{
  "n_kv_head": 6,
  "rope_base": 10000.0,
  "init": "normal",
  "lr": 0.00557,
  "beta1": 0.95,
  "beta2": 0.99,
  "schedule": "wsd",
  "decay_fraction": 0.77,
  "final_lr_fraction": 0.0,
  "train_tokens": 551600000,
  "steps": 4209
}
Each number is 200 + 30 x the weight over the matrix's rms, rounded and kept within 0 to 999. Layers, rows and columns count from 0.

# q: layer 7 attention query, 192x192, rms 0.0881, rows 128-159, columns 64-127
# k: layer 7 attention key, 192x192, rms 0.0917, rows 128-159, columns 64-127
# v: layer 7 attention value, 192x192, rms 0.114, rows 128-148, columns 64-127
# o: layer 7 attention output (transposed), 192x192, rms 0.106, rows 128-147, columns 64-127
q128,212,222,208,255,182,205,244,209,195,218,200,188,234,212,197,247,203,217,154,181,202,233,192,164,168,229,210,179,174,270,167,206,172,213,182,158,180,223,171,223,167,146,199,218,178,210,215,136,205,199,205,167,225,189,210,164,207,177,172,207,201,149,240,182
k128,209,211,232,208,159,189,272,217,269,220,215,205,196,191,217,256,194,232,173,188,180,196,194,208,152,237,232,157,168,298,208,215,202,229,194,221,181,191,183,219,139,129,217,205,158,218,219,192,193,169,272,123,188,199,248,150,181,195,202,166,170,199,256,109
q129,237,210,206,215,188,186,229,201,205,219,175,181,228,196,214,229,199,224,187,211,206,207,210,193,168,205,204,172,186,244,168,218,191,203,189,189,204,213,188,223,171,195,195,206,201,209,215,204,207,212,197,171,191,214,218,171,198,173,182,205,217,174,213,214
k129,218,207,204,203,203,215,222,208,235,194,219,194,212,210,228,192,197,244,192,188,222,186,194,194,206,188,150,189,209,185,197,207,209,223,195,218,175,198,189,222,203,188,199,247,179,184,206,188,217,209,222,230,188,206,202,187,214,221,194,198,219,230,214,212
q130,183,180,185,191,241,205,160,203,202,199,212,188,194,213,199,159,210,160,203,211,201,201,207,191,227,185,176,235,233,157,214,189,217,209,170,203,193,176,223,192,225,238,167,192,213,195,191,176,201,220,191,196,212,176,181,215,202,212,198,195,202,225,183,184
k130,192,192,188,208,210,197,148,186,203,170,189,233,213,182,194,199,193,175,212,201,184,217,227,204,224,161,202,220,196,166,198,199,204,178,206,198,199,176,200,188,232,215,191,195,200,216,196,195,212,196,192,234,190,197,189,212,223,196,200,188,198,216,188,227
q131,199,193,189,172,198,218,202,192,181,224,223,219,184,228,180,166,239,200,221,210,185,206,199,225,223,172,182,223,216,161,191,210,225,179,185,223,213,171,201,188,231,201,213,195,225,183,177,212,200,192,191,190,187,220,188,203,207,240,195,216,203,218,170,211
k131,172,218,193,214,232,201,188,176,187,177,176,199,205,208,162,178,189,181,191,221,197,187,186,200,224,187,198,213,196,190,200,184,201,204,212,217,203,173,208,186,231,231,188,178,209,185,187,225,200,184,183,236,206,193,188,209,200,201,189,211,220,185,178,214
q132,208,194,247,173,168,158,240,226,207,211,217,164,240,182,239,248,176,205,174,214,210,195,197,220,215,219,235,206,197,226,228,241,210,202,195,176,209,148,172,243,174,153,192,198,199,197,218,245,156,197,198,184,164,201,223,214,208,236,164,183,163,213,232,193
k132,220,229,188,225,157,192,229,254,186,209,210,154,194,157,194,182,207,237,238,236,212,189,192,222,155,172,213,204,187,205,190,176,158,212,224,181,173,189,177,215,186,237,185,184,144,172,213,179,170,206,252,212,215,204,195,201,162,178,209,170,188,222,211,201
q133,149,156,150,201,195,188,180,190,200,230,140,227,248,193,217,274,205,211,192,206,188,236,204,168,210,183,225,190,217,201,201,206,199,241,189,204,162,276,241,222,189,240,197,221,149,197,215,172,212,194,205,182,213,207,181,163,237,144,195,216,191,160,143,173
k133,163,218,213,245,233,202,156,180,197,215,194,177,156,185,147,183,199,198,207,205,175,204,232,186,184,160,198,166,205,207,135,222,221,183,211,212,176,174,246,195,214,176,163,189,219,209,232,248,213,136,167,216,158,175,213,226,157,144,219,198,230,186,190,168
q134,186,216,203,216,226,188,180,139,198,156,197,192,186,224,182,173,250,181,204,203,173,224,172,228,227,183,163,191,169,173,165,160,242,231,237,219,222,223,211,199,203,225,217,168,211,197,207,197,215,187,201,207,214,218,214,229,190,191,234,186,215,161,216,166
k134,165,199,195,200,261,191,150,152,181,178,206,264,186,236,190,170,208,208,217,191,213,187,244,162,209,171,223,211,185,164,235,151,231,235,195,191,194,161,236,206,187,211,224,237,243,184,191,184,219,241,187,182,221,180,202,234,198,183,175,226,213,159,184,172
q135,229,173,221,224,197,169,214,208,195,243,189,198,219,176,202,175,140,202,234,170,212,191,140,160,196,236,235,150,223,194,229,198,197,164,194,192,229,210,199,188,211,191,233,187,182,170,183,231,213,180,245,238,180,207,248,197,217,198,171,249,152,224,161,219
k135,169,219,183,182,174,216,207,190,210,228,193,194,235,232,215,263,220,203,181,223,175,251,231,145,195,228,209,201,215,218,171,218,179,243,225,237,190,162,172,201,200,228,221,209,206,142,201,178,197,175,202,191,190,231,188,164,150,181,193,140,209,194,159,193
q136,182,238,207,213,192,203,199,181,223,220,176,184,218,228,195,223,197,194,184,194,194,209,174,181,186,189,176,196,202,203,198,214,176,218,205,217,198,195,206,190,209,200,192,196,198,207,198,181,207,212,201,186,188,179,186,222,199,191,196,173,201,189,182,174
k136,277,193,271,175,159,199,276,234,226,230,200,223,222,197,204,223,211,225,135,200,182,196,211,215,144,254,189,156,181,304,223,215,200,243,168,239,167,247,203,216,132,137,188,258,133,164,234,147,194,179,285,107,231,267,223,179,193,177,197,180,211,203,251,126
q137,224,194,225,204,162,173,226,241,174,261,217,238,176,202,187,190,171,229,199,185,191,136,209,193,159,210,242,208,192,244,180,233,200,235,198,202,171,207,237,184,185,193,230,205,171,220,170,224,154,178,241,226,229,227,260,152,213,177,219,228,180,218,223,194
k137,187,180,192,196,176,226,194,192,199,167,205,190,200,199,197,195,233,186,189,241,187,209,212,198,225,180,191,230,230,167,187,181,219,178,229,182,233,201,204,182,235,217,200,219,192,220,213,204,195,230,178,211,213,183,178,197,203,192,218,226,187,202,188,239
q138,171,193,232,233,203,152,219,236,205,187,236,194,230,206,175,247,172,215,189,190,185,216,237,167,177,224,249,170,150,199,238,211,241,182,238,172,220,190,225,238,181,189,217,249,181,240,173,245,192,182,217,191,189,206,225,225,176,180,176,216,254,183,238,223
k138,191,193,167,207,239,222,210,163,187,223,228,199,200,221,200,167,216,168,216,236,234,192,221,167,227,141,167,220,191,218,164,155,193,180,191,185,199,224,171,188,207,233,170,227,233,180,199,177,181,217,183,191,207,196,173,224,199,191,200,224,192,175,149,240
q139,249,240,206,161,214,209,164,229,192,182,171,175,230,237,224,176,191,249,238,180,220,218,224,228,245,237,171,208,203,193,211,198,172,149,177,198,203,139,244,200,204,204,216,199,184,206,157,199,220,176,205,187,199,212,183,155,207,152,243,210,196,173,198,212
k139,190,194,177,158,195,170,220,181,226,242,185,188,178,190,147,203,222,177,196,190,221,243,211,238,212,158,196,189,175,187,238,209,235,179,210,198,203,194,268,180,216,257,253,211,183,203,226,180,211,189,217,218,191,163,194,213,234,211,197,221,230,225,238,209
q140,223,233,195,198,222,214,208,214,183,198,220,170,213,234,206,186,204,206,173,214,240,234,153,191,222,169,200,190,228,187,197,192,211,204,193,185,196,188,186,168,137,185,126,205,214,178,182,213,256,185,175,204,273,213,204,241,182,159,202,187,213,151,229,206
k140,220,192,179,173,220,210,231,218,177,197,207,213,162,215,216,162,211,187,203,150,230,162,210,188,187,192,214,172,153,209,175,206,192,219,174,191,188,247,272,217,224,191,226,157,211,220,228,169,163,275,154,219,219,178,177,161,241,171,208,198,212,231,176,187
q141,221,185,188,255,216,194,214,204,166,195,180,217,176,179,224,204,154,192,168,198,220,142,163,189,176,177,243,228,181,209,217,203,225,217,166,188,207,217,190,190,174,187,189,197,172,216,185,201,262,242,213,171,227,211,182,216,218,177,206,207,238,233,214,127
k141,223,182,195,201,237,185,190,187,157,208,174,243,185,196,200,191,176,172,201,206,167,195,239,203,211,178,195,214,253,177,207,229,232,188,172,187,151,203,195,216,245,232,209,251,243,179,186,223,177,258,191,224,196,208,171,219,224,232,219,216,212,157,180,221
q142,178,154,230,208,204,219,176,213,181,180,228,194,225,218,188,227,192,167,189,218,189,193,149,185,179,201,196,194,144,193,277,199,199,197,237,202,204,153,192,157,211,213,206,197,184,189,164,196,154,204,145,185,203,216,161,198,177,214,191,196,210,214,195,169
k142,168,259,218,202,215,188,213,239,196,177,230,171,197,212,209,189,214,230,132,162,192,217,196,170,182,257,233,232,220,187,131,179,137,188,226,222,175,210,216,172,212,179,246,160,181,184,207,171,245,230,197,221,221,221,247,219,201,189,201,189,168,194,212,207
q143,223,114,222,161,194,228,193,154,164,211,204,189,225,235,190,230,205,183,201,216,241,215,181,237,222,187,215,230,215,154,214,202,237,188,231,198,193,207,189,197,187,218,200,122,153,186,237,214,232,148,220,206,149,185,204,235,193,197,174,177,194,190,177,167
k143,198,209,171,248,219,174,164,238,215,214,237,197,212,143,153,227,163,185,210,203,195,185,198,208,221,172,227,173,198,210,227,185,130,199,234,244,210,201,195,215,211,214,203,166,221,213,178,229,189,191,197,196,174,177,211,191,163,215,216,221,224,187,209,186
q144,168,222,200,129,229,224,114,208,202,168,221,230,181,212,176,149,240,185,242,231,176,195,184,213,235,132,172,232,196,110,206,191,250,173,206,231,237,188,212,174,238,236,219,194,231,221,166,244,205,196,181,236,174,213,177,245,192,204,230,176,211,220,169,201
k144,194,229,216,195,206,204,197,200,202,200,233,209,218,200,188,202,204,203,194,208,184,203,180,196,180,203,211,200,190,210,196,197,176,190,206,202,191,222,177,212,161,208,179,173,190,198,186,195,210,193,208,188,185,201,224,195,217,181,198,194,189,183,228,185
q145,236,212,187,214,188,207,234,170,206,185,196,163,199,193,204,235,221,204,178,203,207,204,202,153,172,227,211,197,188,250,169,191,211,178,208,226,183,211,175,200,178,162,192,179,185,180,187,205,195,205,203,180,184,212,212,196,156,184,184,198,209,177,230,185
k145,206,210,234,169,193,188,242,202,204,220,187,175,207,213,191,216,197,240,203,198,179,209,192,192,170,208,207,178,187,223,214,239,208,231,222,201,188,228,229,208,187,170,231,212,160,186,189,177,187,219,238,174,201,211,222,190,190,204,197,191,188,216,213,188
q146,236,188,215,207,197,194,223,234,209,228,170,183,224,185,204,192,200,188,193,197,206,228,196,195,167,199,220,183,190,220,192,190,191,179,194,196,221,206,196,174,196,195,201,179,179,197,196,183,199,202,199,199,213,200,204,189,169,208,190,209,188,173,211,235
k146,224,224,202,206,162,230,227,207,179,202,177,202,210,206,194,210,210,222,208,189,188,137,211,208,224,197,211,182,218,209,196,213,190,210,187,216,217,205,221,231,196,210,230,211,194,207,216,226,172,200,206,183,188,193,243,151,196,201,191,168,178,221,216,187
q147,236,223,220,248,190,238,213,192,199,219,187,180,204,216,159,203,199,226,201,206,200,212,191,186,162,192,179,165,188,206,165,193,171,181,219,220,217,207,192,219,172,203,180,176,180,196,185,211,188,221,197,185,223,212,187,187,176,192,196,200,214,188,190,219
k147,176,222,261,198,219,198,233,208,182,205,216,208,195,206,172,199,211,208,184,202,177,184,191,202,223,182,217,166,196,234,201,242,221,260,185,249,169,236,208,211,196,173,191,199,191,185,220,222,195,168,205,197,159,186,191,183,191,202,167,173,164,171,199,185
q148,243,230,156,144,212,171,163,186,194,233,185,207,211,213,193,195,168,224,200,231,235,200,151,195,192,209,229,221,225,219,223,239,172,230,174,204,235,168,258,195,247,238,165,224,212,216,169,155,207,171,218,178,193,184,198,231,215,153,208,217,196,217,197,224
k148,219,240,208,229,195,185,112,197,206,203,245,215,183,156,198,162,213,213,194,175,225,200,223,239,239,193,221,233,211,187,175,171,224,206,196,192,188,150,160,210,186,183,197,179,207,248,165,253,259,173,168,189,168,178,176,209,221,204,235,194,219,184,198,156
q149,186,209,217,190,210,216,202,209,211,170,208,224,144,208,217,139,209,201,241,180,214,155,190,175,201,216,179,232,208,183,127,205,226,175,231,207,199,205,233,257,241,172,196,211,219,229,187,230,196,161,179,246,234,220,186,162,217,187,231,199,260,185,157,219
k149,189,241,182,181,218,197,197,199,245,181,192,208,210,176,185,170,233,220,244,195,157,241,188,208,190,174,156,195,191,179,223,222,219,175,226,232,193,196,148,203,203,194,232,216,223,234,236,203,186,213,191,212,190,158,165,216,160,237,159,225,226,207,194,185
q150,155,209,205,154,181,169,173,219,199,168,175,219,211,197,186,171,207,218,229,189,189,185,233,219,226,208,191,249,198,184,191,206,190,223,222,201,210,214,189,183,172,203,212,167,228,246,182,249,186,194,211,236,224,214,223,226,203,187,200,236,178,222,162,215
k150,173,199,218,205,201,175,229,242,238,208,206,225,165,181,191,171,202,196,195,213,209,203,207,186,215,176,205,207,186,201,207,166,168,208,215,225,223,170,180,226,223,186,216,207,183,191,225,216,189,215,254,157,218,191,213,200,214,191,199,193,197,182,191,202
q151,182,208,195,181,166,208,220,159,202,176,193,222,193,230,240,184,216,183,175,175,175,195,210,208,211,242,184,137,154,210,184,236,166,211,252,226,196,262,258,168,173,186,182,194,214,230,192,204,210,218,200,207,244,214,231,190,185,193,176,228,223,176,185,197
k151,203,176,215,195,203,171,216,168,227,205,175,189,208,181,187,178,224,201,198,167,168,159,243,179,159,180,204,212,207,170,179,157,218,210,219,178,223,214,241,186,172,229,182,208,200,218,208,217,207,226,201,190,178,212,162,237,174,202,201,222,176,208,208,198
q152,177,233,221,207,157,204,242,221,258,221,165,184,201,199,195,228,222,223,172,235,196,250,197,202,147,218,212,191,197,260,178,230,208,252,200,185,202,225,161,265,185,152,178,227,200,224,166,137,191,192,253,157,220,157,216,136,167,163,206,180,186,189,249,200
k152,190,205,190,191,235,194,179,196,183,180,202,215,204,216,193,168,202,183,217,194,218,207,216,193,226,183,193,200,185,169,203,191,201,207,197,216,194,179,205,199,228,215,203,194,203,185,201,207,221,186,186,246,193,207,179,223,211,213,172,195,232,197,176,231
q153,209,228,190,200,197,209,226,222,213,232,191,184,217,211,187,209,183,197,171,164,221,186,200,220,151,220,177,183,207,229,201,209,158,218,220,188,177,192,208,204,212,203,213,187,192,192,198,194,183,220,208,208,209,185,216,171,187,203,192,212,188,208,205,201
k153,196,145,163,194,218,207,152,221,159,174,170,226,219,200,222,173,217,160,212,180,238,220,209,195,234,175,181,206,183,146,233,178,221,206,186,209,236,163,220,164,247,247,173,239,257,197,205,213,241,197,148,242,253,240,184,245,246,220,184,253,214,187,119,282
q154,148,209,185,199,140,213,230,173,187,211,257,253,222,218,247,237,206,191,212,204,195,213,226,217,177,169,249,197,195,187,213,201,158,173,173,194,219,142,164,181,223,154,216,236,198,180,185,264,227,175,167,234,183,163,200,207,235,171,197,238,158,164,175,156
k154,236,206,188,169,232,157,209,180,225,176,203,223,186,209,156,154,218,212,182,237,239,173,206,212,219,203,182,207,206,202,171,200,200,226,195,174,213,178,182,196,177,162,203,176,184,193,293,184,209,213,187,221,187,220,181,176,194,156,254,202,241,207,211,191
q155,218,215,240,157,196,226,180,230,212,136,221,224,227,208,146,201,172,144,213,248,226,199,216,177,184,200,204,258,222,189,241,181,213,186,195,164,203,174,212,209,217,195,189,218,205,245,167,174,154,193,224,220,194,201,212,170,188,219,184,177,192,218,180,172
k155,181,182,125,220,197,201,226,169,194,202,215,159,193,204,233,210,211,239,214,207,186,226,172,233,163,226,197,176,179,229,192,183,217,203,162,175,203,212,187,199,180,179,206,201,179,204,218,209,213,250,229,162,226,203,233,188,206,185,224,212,158,223,263,199
q156,233,173,237,218,198,200,134,236,194,182,192,205,209,205,220,217,153,232,173,182,215,168,200,273,198,191,158,281,209,230,218,224,208,190,209,194,168,189,141,253,235,218,223,191,204,205,109,244,197,226,206,175,151,202,194,195,211,174,171,241,268,197,214,182
k156,182,226,229,171,180,194,248,237,205,222,161,160,158,213,180,184,229,229,212,190,211,213,192,177,197,213,228,156,189,200,188,214,209,175,204,187,195,199,233,192,204,197,172,194,188,230,214,210,137,163,188,193,241,217,208,167,194,196,168,191,191,184,201,186
q157,179,145,211,219,155,202,181,208,176,264,193,216,182,235,143,207,201,221,201,203,179,200,178,212,181,171,230,237,205,228,145,168,248,179,208,194,195,230,214,194,209,224,210,209,189,224,218,212,194,170,185,260,228,144,209,125,214,200,216,214,199,231,206,206
k157,226,199,215,196,186,165,213,190,205,217,227,197,187,179,219,253,166,243,213,213,214,183,219,199,180,209,217,146,213,229,233,209,158,205,206,186,180,213,204,173,238,157,175,163,207,209,250,244,172,205,174,163,189,223,218,236,182,244,200,202,183,155,233,212
q158,157,181,222,252,179,198,226,255,161,222,198,198,202,235,201,218,220,179,172,190,235,176,169,195,173,208,231,171,174,203,195,165,204,247,226,183,200,193,183,238,191,163,176,207,173,188,165,246,208,169,203,204,230,213,224,202,155,214,187,233,237,198,209,222
k158,195,194,161,168,205,201,210,186,220,190,161,178,226,190,233,200,183,230,269,208,177,204,202,229,239,234,177,216,225,165,225,176,178,201,162,188,201,195,182,190,235,266,175,167,206,181,215,189,209,243,179,178,197,169,188,206,206,210,181,143,206,222,161,219
q159,168,207,142,197,193,217,181,182,166,151,199,191,162,184,249,170,193,227,180,211,226,185,168,172,237,191,220,215,131,192,200,192,271,189,172,198,217,185,198,226,212,241,222,187,179,249,187,192,216,246,203,221,196,207,205,169,215,149,222,203,158,208,203,220
k159,190,241,229,190,177,185,196,224,221,227,209,213,237,173,194,209,191,193,247,237,165,210,221,217,183,191,196,223,202,227,167,195,177,208,195,185,198,232,270,208,152,170,252,210,185,242,173,158,182,228,207,172,204,169,225,213,208,215,174,210,203,164,229,170
v128,225,190,210,161,172,178,206,204,188,175,231,220,268,214,216,186,175,169,206,207,208,245,225,186,213,223,186,209,184,260,165,219,188,198,149,183,148,184,165,210,200,208,185,231,215,154,225,228,182,221,203,202,177,188,241,260,166,211,183,198,190,199,217,165
o128,201,235,191,207,210,186,205,208,166,226,226,191,235,193,172,207,125,190,180,174,230,168,184,239,207,217,175,196,225,198,208,234,219,211,197,200,167,185,242,164,238,204,212,187,194,200,171,246,177,169,221,213,202,233,204,220,211,145,214,222,187,201,136,199
v129,161,197,207,152,149,139,225,193,211,172,209,148,181,188,152,175,136,148,250,168,226,181,225,206,223,219,195,206,162,205,245,244,250,196,207,192,110,211,197,190,169,237,162,251,159,238,201,192,183,251,237,220,207,192,203,123,166,157,210,140,256,117,143,259
o129,182,153,212,229,183,212,176,189,196,185,170,230,187,219,151,257,185,152,235,234,176,232,182,160,175,205,204,193,256,185,277,202,204,243,234,152,231,252,187,231,221,270,112,234,190,262,225,195,149,182,144,173,226,203,198,204,168,177,194,147,184,192,108,253
v130,181,209,226,181,168,234,200,176,154,108,241,167,219,192,222,228,189,180,208,258,216,211,184,210,249,176,207,222,187,196,176,170,156,191,217,148,220,190,214,185,205,222,229,205,226,170,163,229,187,171,245,226,208,224,206,237,187,206,207,189,129,210,204,260
o130,163,214,199,153,190,184,192,215,217,194,208,239,223,207,171,129,211,184,185,185,221,225,156,192,245,155,214,185,178,234,173,184,181,253,168,197,232,215,180,223,190,262,177,142,221,281,187,207,224,207,249,190,279,193,189,233,233,220,169,220,126,217,114,151
v131,263,261,220,185,169,142,177,154,267,215,199,231,214,168,185,209,198,234,276,234,226,232,212,195,182,171,254,196,154,138,275,227,185,205,185,241,239,273,191,204,169,163,216,193,188,208,220,135,150,189,182,180,246,185,203,192,134,249,177,200,188,220,171,202
o131,246,161,176,227,231,159,185,152,240,237,128,195,243,157,157,236,182,191,203,240,155,170,224,160,193,190,187,210,207,262,243,164,148,195,175,236,230,207,187,169,193,169,193,226,208,184,243,163,168,233,192,159,274,200,189,185,233,163,181,179,204,191,135,124
v132,245,221,109,216,180,150,252,223,227,207,181,230,151,159,195,156,184,163,143,207,189,196,246,214,156,208,152,224,253,160,162,203,231,166,178,234,227,196,233,164,223,264,200,191,218,199,254,196,172,178,208,202,125,208,236,246,176,198,306,208,159,183,219,203
o132,182,245,153,167,189,185,191,204,242,272,230,238,126,182,167,240,215,188,205,202,214,219,244,194,205,197,221,256,243,180,165,156,199,184,199,240,161,179,191,149,238,226,234,233,230,218,216,126,232,246,244,166,172,211,183,221,181,240,186,225,205,227,223,226
v133,176,233,224,181,155,212,179,251,174,210,182,205,191,199,220,197,183,225,228,158,205,144,184,117,182,186,164,143,203,203,247,171,253,129,172,277,157,173,190,251,189,243,211,159,232,204,226,216,193,197,178,239,163,157,215,226,142,235,149,209,170,187,177,209
o133,140,207,183,174,157,197,207,199,130,218,232,131,206,151,203,202,163,140,181,181,235,216,213,145,265,190,192,255,232,162,272,222,165,217,149,172,166,207,180,166,139,176,220,208,184,219,203,169,246,247,198,221,261,202,178,203,176,207,147,211,199,203,216,178
v134,256,223,217,228,138,153,198,271,180,147,245,210,138,190,185,222,199,175,218,252,170,183,143,229,181,210,215,255,154,198,169,167,189,255,209,125,192,199,157,187,164,188,205,243,173,200,188,203,223,159,180,193,267,145,221,185,177,185,253,204,183,271,141,291
o134,139,203,139,213,224,184,153,193,215,192,145,192,223,154,209,220,268,207,161,230,214,235,120,209,199,207,196,237,194,218,180,189,226,224,214,182,189,248,144,229,157,222,195,174,234,261,146,215,242,210,209,169,227,240,218,222,201,208,290,167,200,205,92,212
v135,235,177,228,198,218,208,175,215,232,249,185,202,149,229,179,206,191,159,99,207,162,174,224,207,276,246,189,227,249,166,205,204,192,252,259,172,241,130,245,168,195,173,250,183,206,190,156,210,210,272,202,198,199,235,159,156,244,226,280,143,199,261,194,158
o135,260,154,220,191,237,243,151,168,229,167,191,168,196,218,222,255,167,239,244,217,181,183,203,250,261,263,170,165,178,196,217,134,174,197,230,153,219,272,223,214,165,219,183,204,103,198,231,189,217,203,201,214,179,206,246,192,154,226,211,154,209,188,228,128
v136,184,172,233,146,189,196,149,215,206,226,238,203,211,191,214,218,194,217,231,179,183,192,202,174,135,191,175,170,275,193,195,189,189,194,164,249,201,197,153,172,232,181,160,209,194,243,166,211,217,217,133,213,203,247,211,178,184,193,181,256,171,224,180,295
o136,193,185,242,157,186,162,192,222,190,225,205,240,237,182,234,183,211,182,163,175,233,155,225,254,262,175,190,220,160,200,212,203,156,230,175,165,160,206,241,156,219,216,210,201,139,220,234,206,191,205,205,166,206,215,216,208,238,235,216,223,214,248,149,141
v137,156,196,234,224,177,189,159,234,169,243,135,232,221,291,272,200,187,149,127,152,241,152,129,229,208,251,233,200,203,190,191,161,225,149,177,229,147,144,187,236,198,175,231,266,231,189,267,211,257,167,194,229,192,163,216,257,241,270,213,160,102,225,121,186
o137,171,208,214,219,233,232,213,225,189,228,184,190,148,153,282,159,194,172,171,215,220,201,233,229,233,223,206,205,187,171,119,183,170,214,211,253,146,202,140,222,169,236,140,193,208,260,233,228,209,250,240,219,195,194,250,205,207,173,168,220,216,160,133,143
v138,180,252,198,191,207,182,235,164,156,153,128,202,184,166,138,182,218,181,202,259,203,174,203,217,213,189,176,197,168,208,201,245,142,214,207,172,230,244,163,246,261,206,193,172,224,239,183,199,139,208,211,256,206,193,227,194,178,185,193,154,203,176,201,156
o138,216,234,207,214,193,247,157,263,183,181,157,206,162,245,190,252,150,180,186,225,223,152,192,130,203,191,219,154,205,228,215,188,191,150,182,236,202,200,204,140,238,171,216,211,256,219,178,85,171,252,190,216,188,195,188,158,237,235,241,165,171,167,219,190
v139,179,211,87,234,200,188,176,182,161,202,258,142,217,201,222,209,183,207,178,241,253,217,198,177,157,250,200,166,185,200,188,219,143,277,149,196,162,210,147,211,226,155,185,199,180,206,190,225,161,157,214,137,225,172,240,262,212,153,146,174,208,162,217,232
o139,221,245,162,210,214,168,204,206,146,211,215,262,200,212,222,188,247,209,173,145,233,218,207,171,117,228,189,152,217,270,116,162,237,226,231,251,164,193,262,166,226,178,256,222,221,167,212,150,197,184,222,234,242,246,263,201,243,111,246,204,209,192,157,266
v140,139,152,186,124,290,161,154,150,206,228,205,228,188,129,202,227,139,202,253,217,143,212,216,159,205,252,201,118,251,204,220,263,206,230,116,190,179,196,211,192,257,233,244,223,216,190,237,232,191,228,210,248,201,279,216,193,221,190,147,199,187,262,153,203
o140,226,160,221,174,179,218,183,207,239,207,252,191,260,236,214,225,185,240,200,130,187,201,136,201,179,178,214,161,196,198,202,241,225,195,153,279,202,210,221,204,198,215,278,218,142,173,175,206,140,205,232,198,204,231,200,149,252,155,139,200,176,161,138,219
v141,213,214,155,202,230,214,236,222,232,182,233,244,235,159,191,279,187,265,255,251,188,199,213,191,204,160,160,226,231,272,148,198,200,169,237,229,216,207,192,225,153,254,198,187,251,163,148,196,230,208,250,181,164,226,197,269,171,147,191,265,186,192,236,174
o141,235,291,217,201,197,170,189,213,265,210,233,161,257,188,163,189,183,289,230,181,229,178,215,231,246,157,178,228,247,202,175,165,197,214,201,156,190,202,237,220,211,217,197,248,267,179,198,225,160,166,156,212,165,152,180,239,150,142,185,200,203,210,182,128
v142,213,187,216,152,218,225,228,240,199,226,174,172,243,250,182,175,223,173,174,162,182,221,245,243,207,167,179,165,213,201,219,218,222,198,188,189,225,220,184,159,225,182,151,183,203,199,210,219,158,211,222,152,145,177,264,200,234,185,204,180,197,125,290,163
o142,171,189,175,250,215,182,185,200,199,178,212,189,163,205,233,228,164,113,214,185,236,225,268,243,224,183,166,210,205,157,212,182,249,191,155,164,242,197,198,228,205,191,170,183,193,193,198,211,216,221,200,224,212,193,232,230,168,157,199,219,203,205,368,206
v143,166,202,206,148,150,232,185,156,212,243,143,229,161,165,233,197,167,243,261,189,192,253,235,239,222,219,236,231,159,191,232,254,230,194,185,257,177,265,213,222,256,256,230,204,192,237,252,243,170,176,216,231,170,232,233,204,203,243,178,215,186,209,155,133
o143,171,246,173,209,137,191,255,214,180,203,210,236,157,185,282,191,162,225,183,191,226,211,175,238,210,241,274,173,138,186,232,147,145,228,230,237,171,165,221,237,234,193,241,214,181,215,178,205,218,197,196,199,177,133,215,215,204,175,213,218,168,165,196,224
v144,210,210,226,223,217,218,210,205,226,258,191,209,239,182,248,240,213,200,165,156,219,229,154,157,215,169,243,225,227,200,197,191,173,170,207,197,180,198,194,269,165,235,203,183,225,147,216,195,214,231,255,163,200,180,195,209,202,196,172,197,227,216,190,193
o144,217,213,196,248,193,181,177,213,200,209,217,143,242,160,272,230,178,177,205,228,147,241,223,220,199,170,221,286,221,158,184,229,162,227,157,148,222,201,186,208,182,201,164,212,174,173,228,266,228,196,147,223,218,169,196,218,159,228,138,166,191,201,248,241
v145,187,230,201,183,215,219,221,181,201,208,186,279,242,115,158,225,234,162,232,204,198,184,205,268,160,183,182,239,224,200,221,182,218,155,211,159,231,198,198,180,204,191,185,213,252,186,261,203,241,201,219,254,192,285,223,171,126,174,242,170,209,201,236,213
o145,222,229,231,189,170,222,211,194,262,181,181,270,226,173,191,190,230,158,247,248,162,154,174,196,209,146,196,260,218,141,138,219,238,220,235,209,232,231,220,243,241,169,206,216,155,201,235,242,188,224,207,194,207,222,173,209,135,235,220,166,177,213,212,222
v146,219,208,133,240,183,260,217,210,210,187,179,138,175,227,165,198,142,236,233,186,96,217,155,120,188,197,171,171,192,187,227,213,164,242,210,210,276,222,199,171,242,264,160,232,139,229,223,194,135,221,255,145,209,216,210,198,263,203,202,245,203,162,202,213
o146,183,200,125,181,251,209,169,203,244,203,106,187,236,238,261,204,170,184,162,236,186,225,178,126,205,220,202,180,194,259,251,203,210,172,195,107,235,190,178,260,170,235,246,244,202,255,198,201,244,215,188,191,183,190,133,207,215,146,244,222,235,234,304,294
v147,186,235,152,153,226,199,243,168,186,176,168,142,157,206,137,172,209,140,135,199,186,219,189,170,196,206,152,169,220,236,192,247,213,213,225,223,155,237,154,224,239,221,195,197,227,131,197,276,179,298,290,183,194,206,180,189,191,218,168,209,231,217,204,165
o147,184,243,154,198,213,218,164,242,209,168,177,131,204,178,164,203,197,200,208,200,193,254,199,151,224,168,229,192,226,198,142,200,201,169,192,289,235,256,217,235,200,228,146,172,181,229,186,193,137,264,178,210,202,102,177,202,185,252,232,196,172,201,307,273
v148,262,170,264,174,239,174,185,233,230,199,336,188,193,243,170,221,229,263,260,169,170,244,216,160,230,162,174,146,230,176,190,172,160,188,253,196,199,216,192,218,234,195,200,222,166,192,155,180,151,229,154,165,184,194,190,216,178,174,187,223,201,176,182,253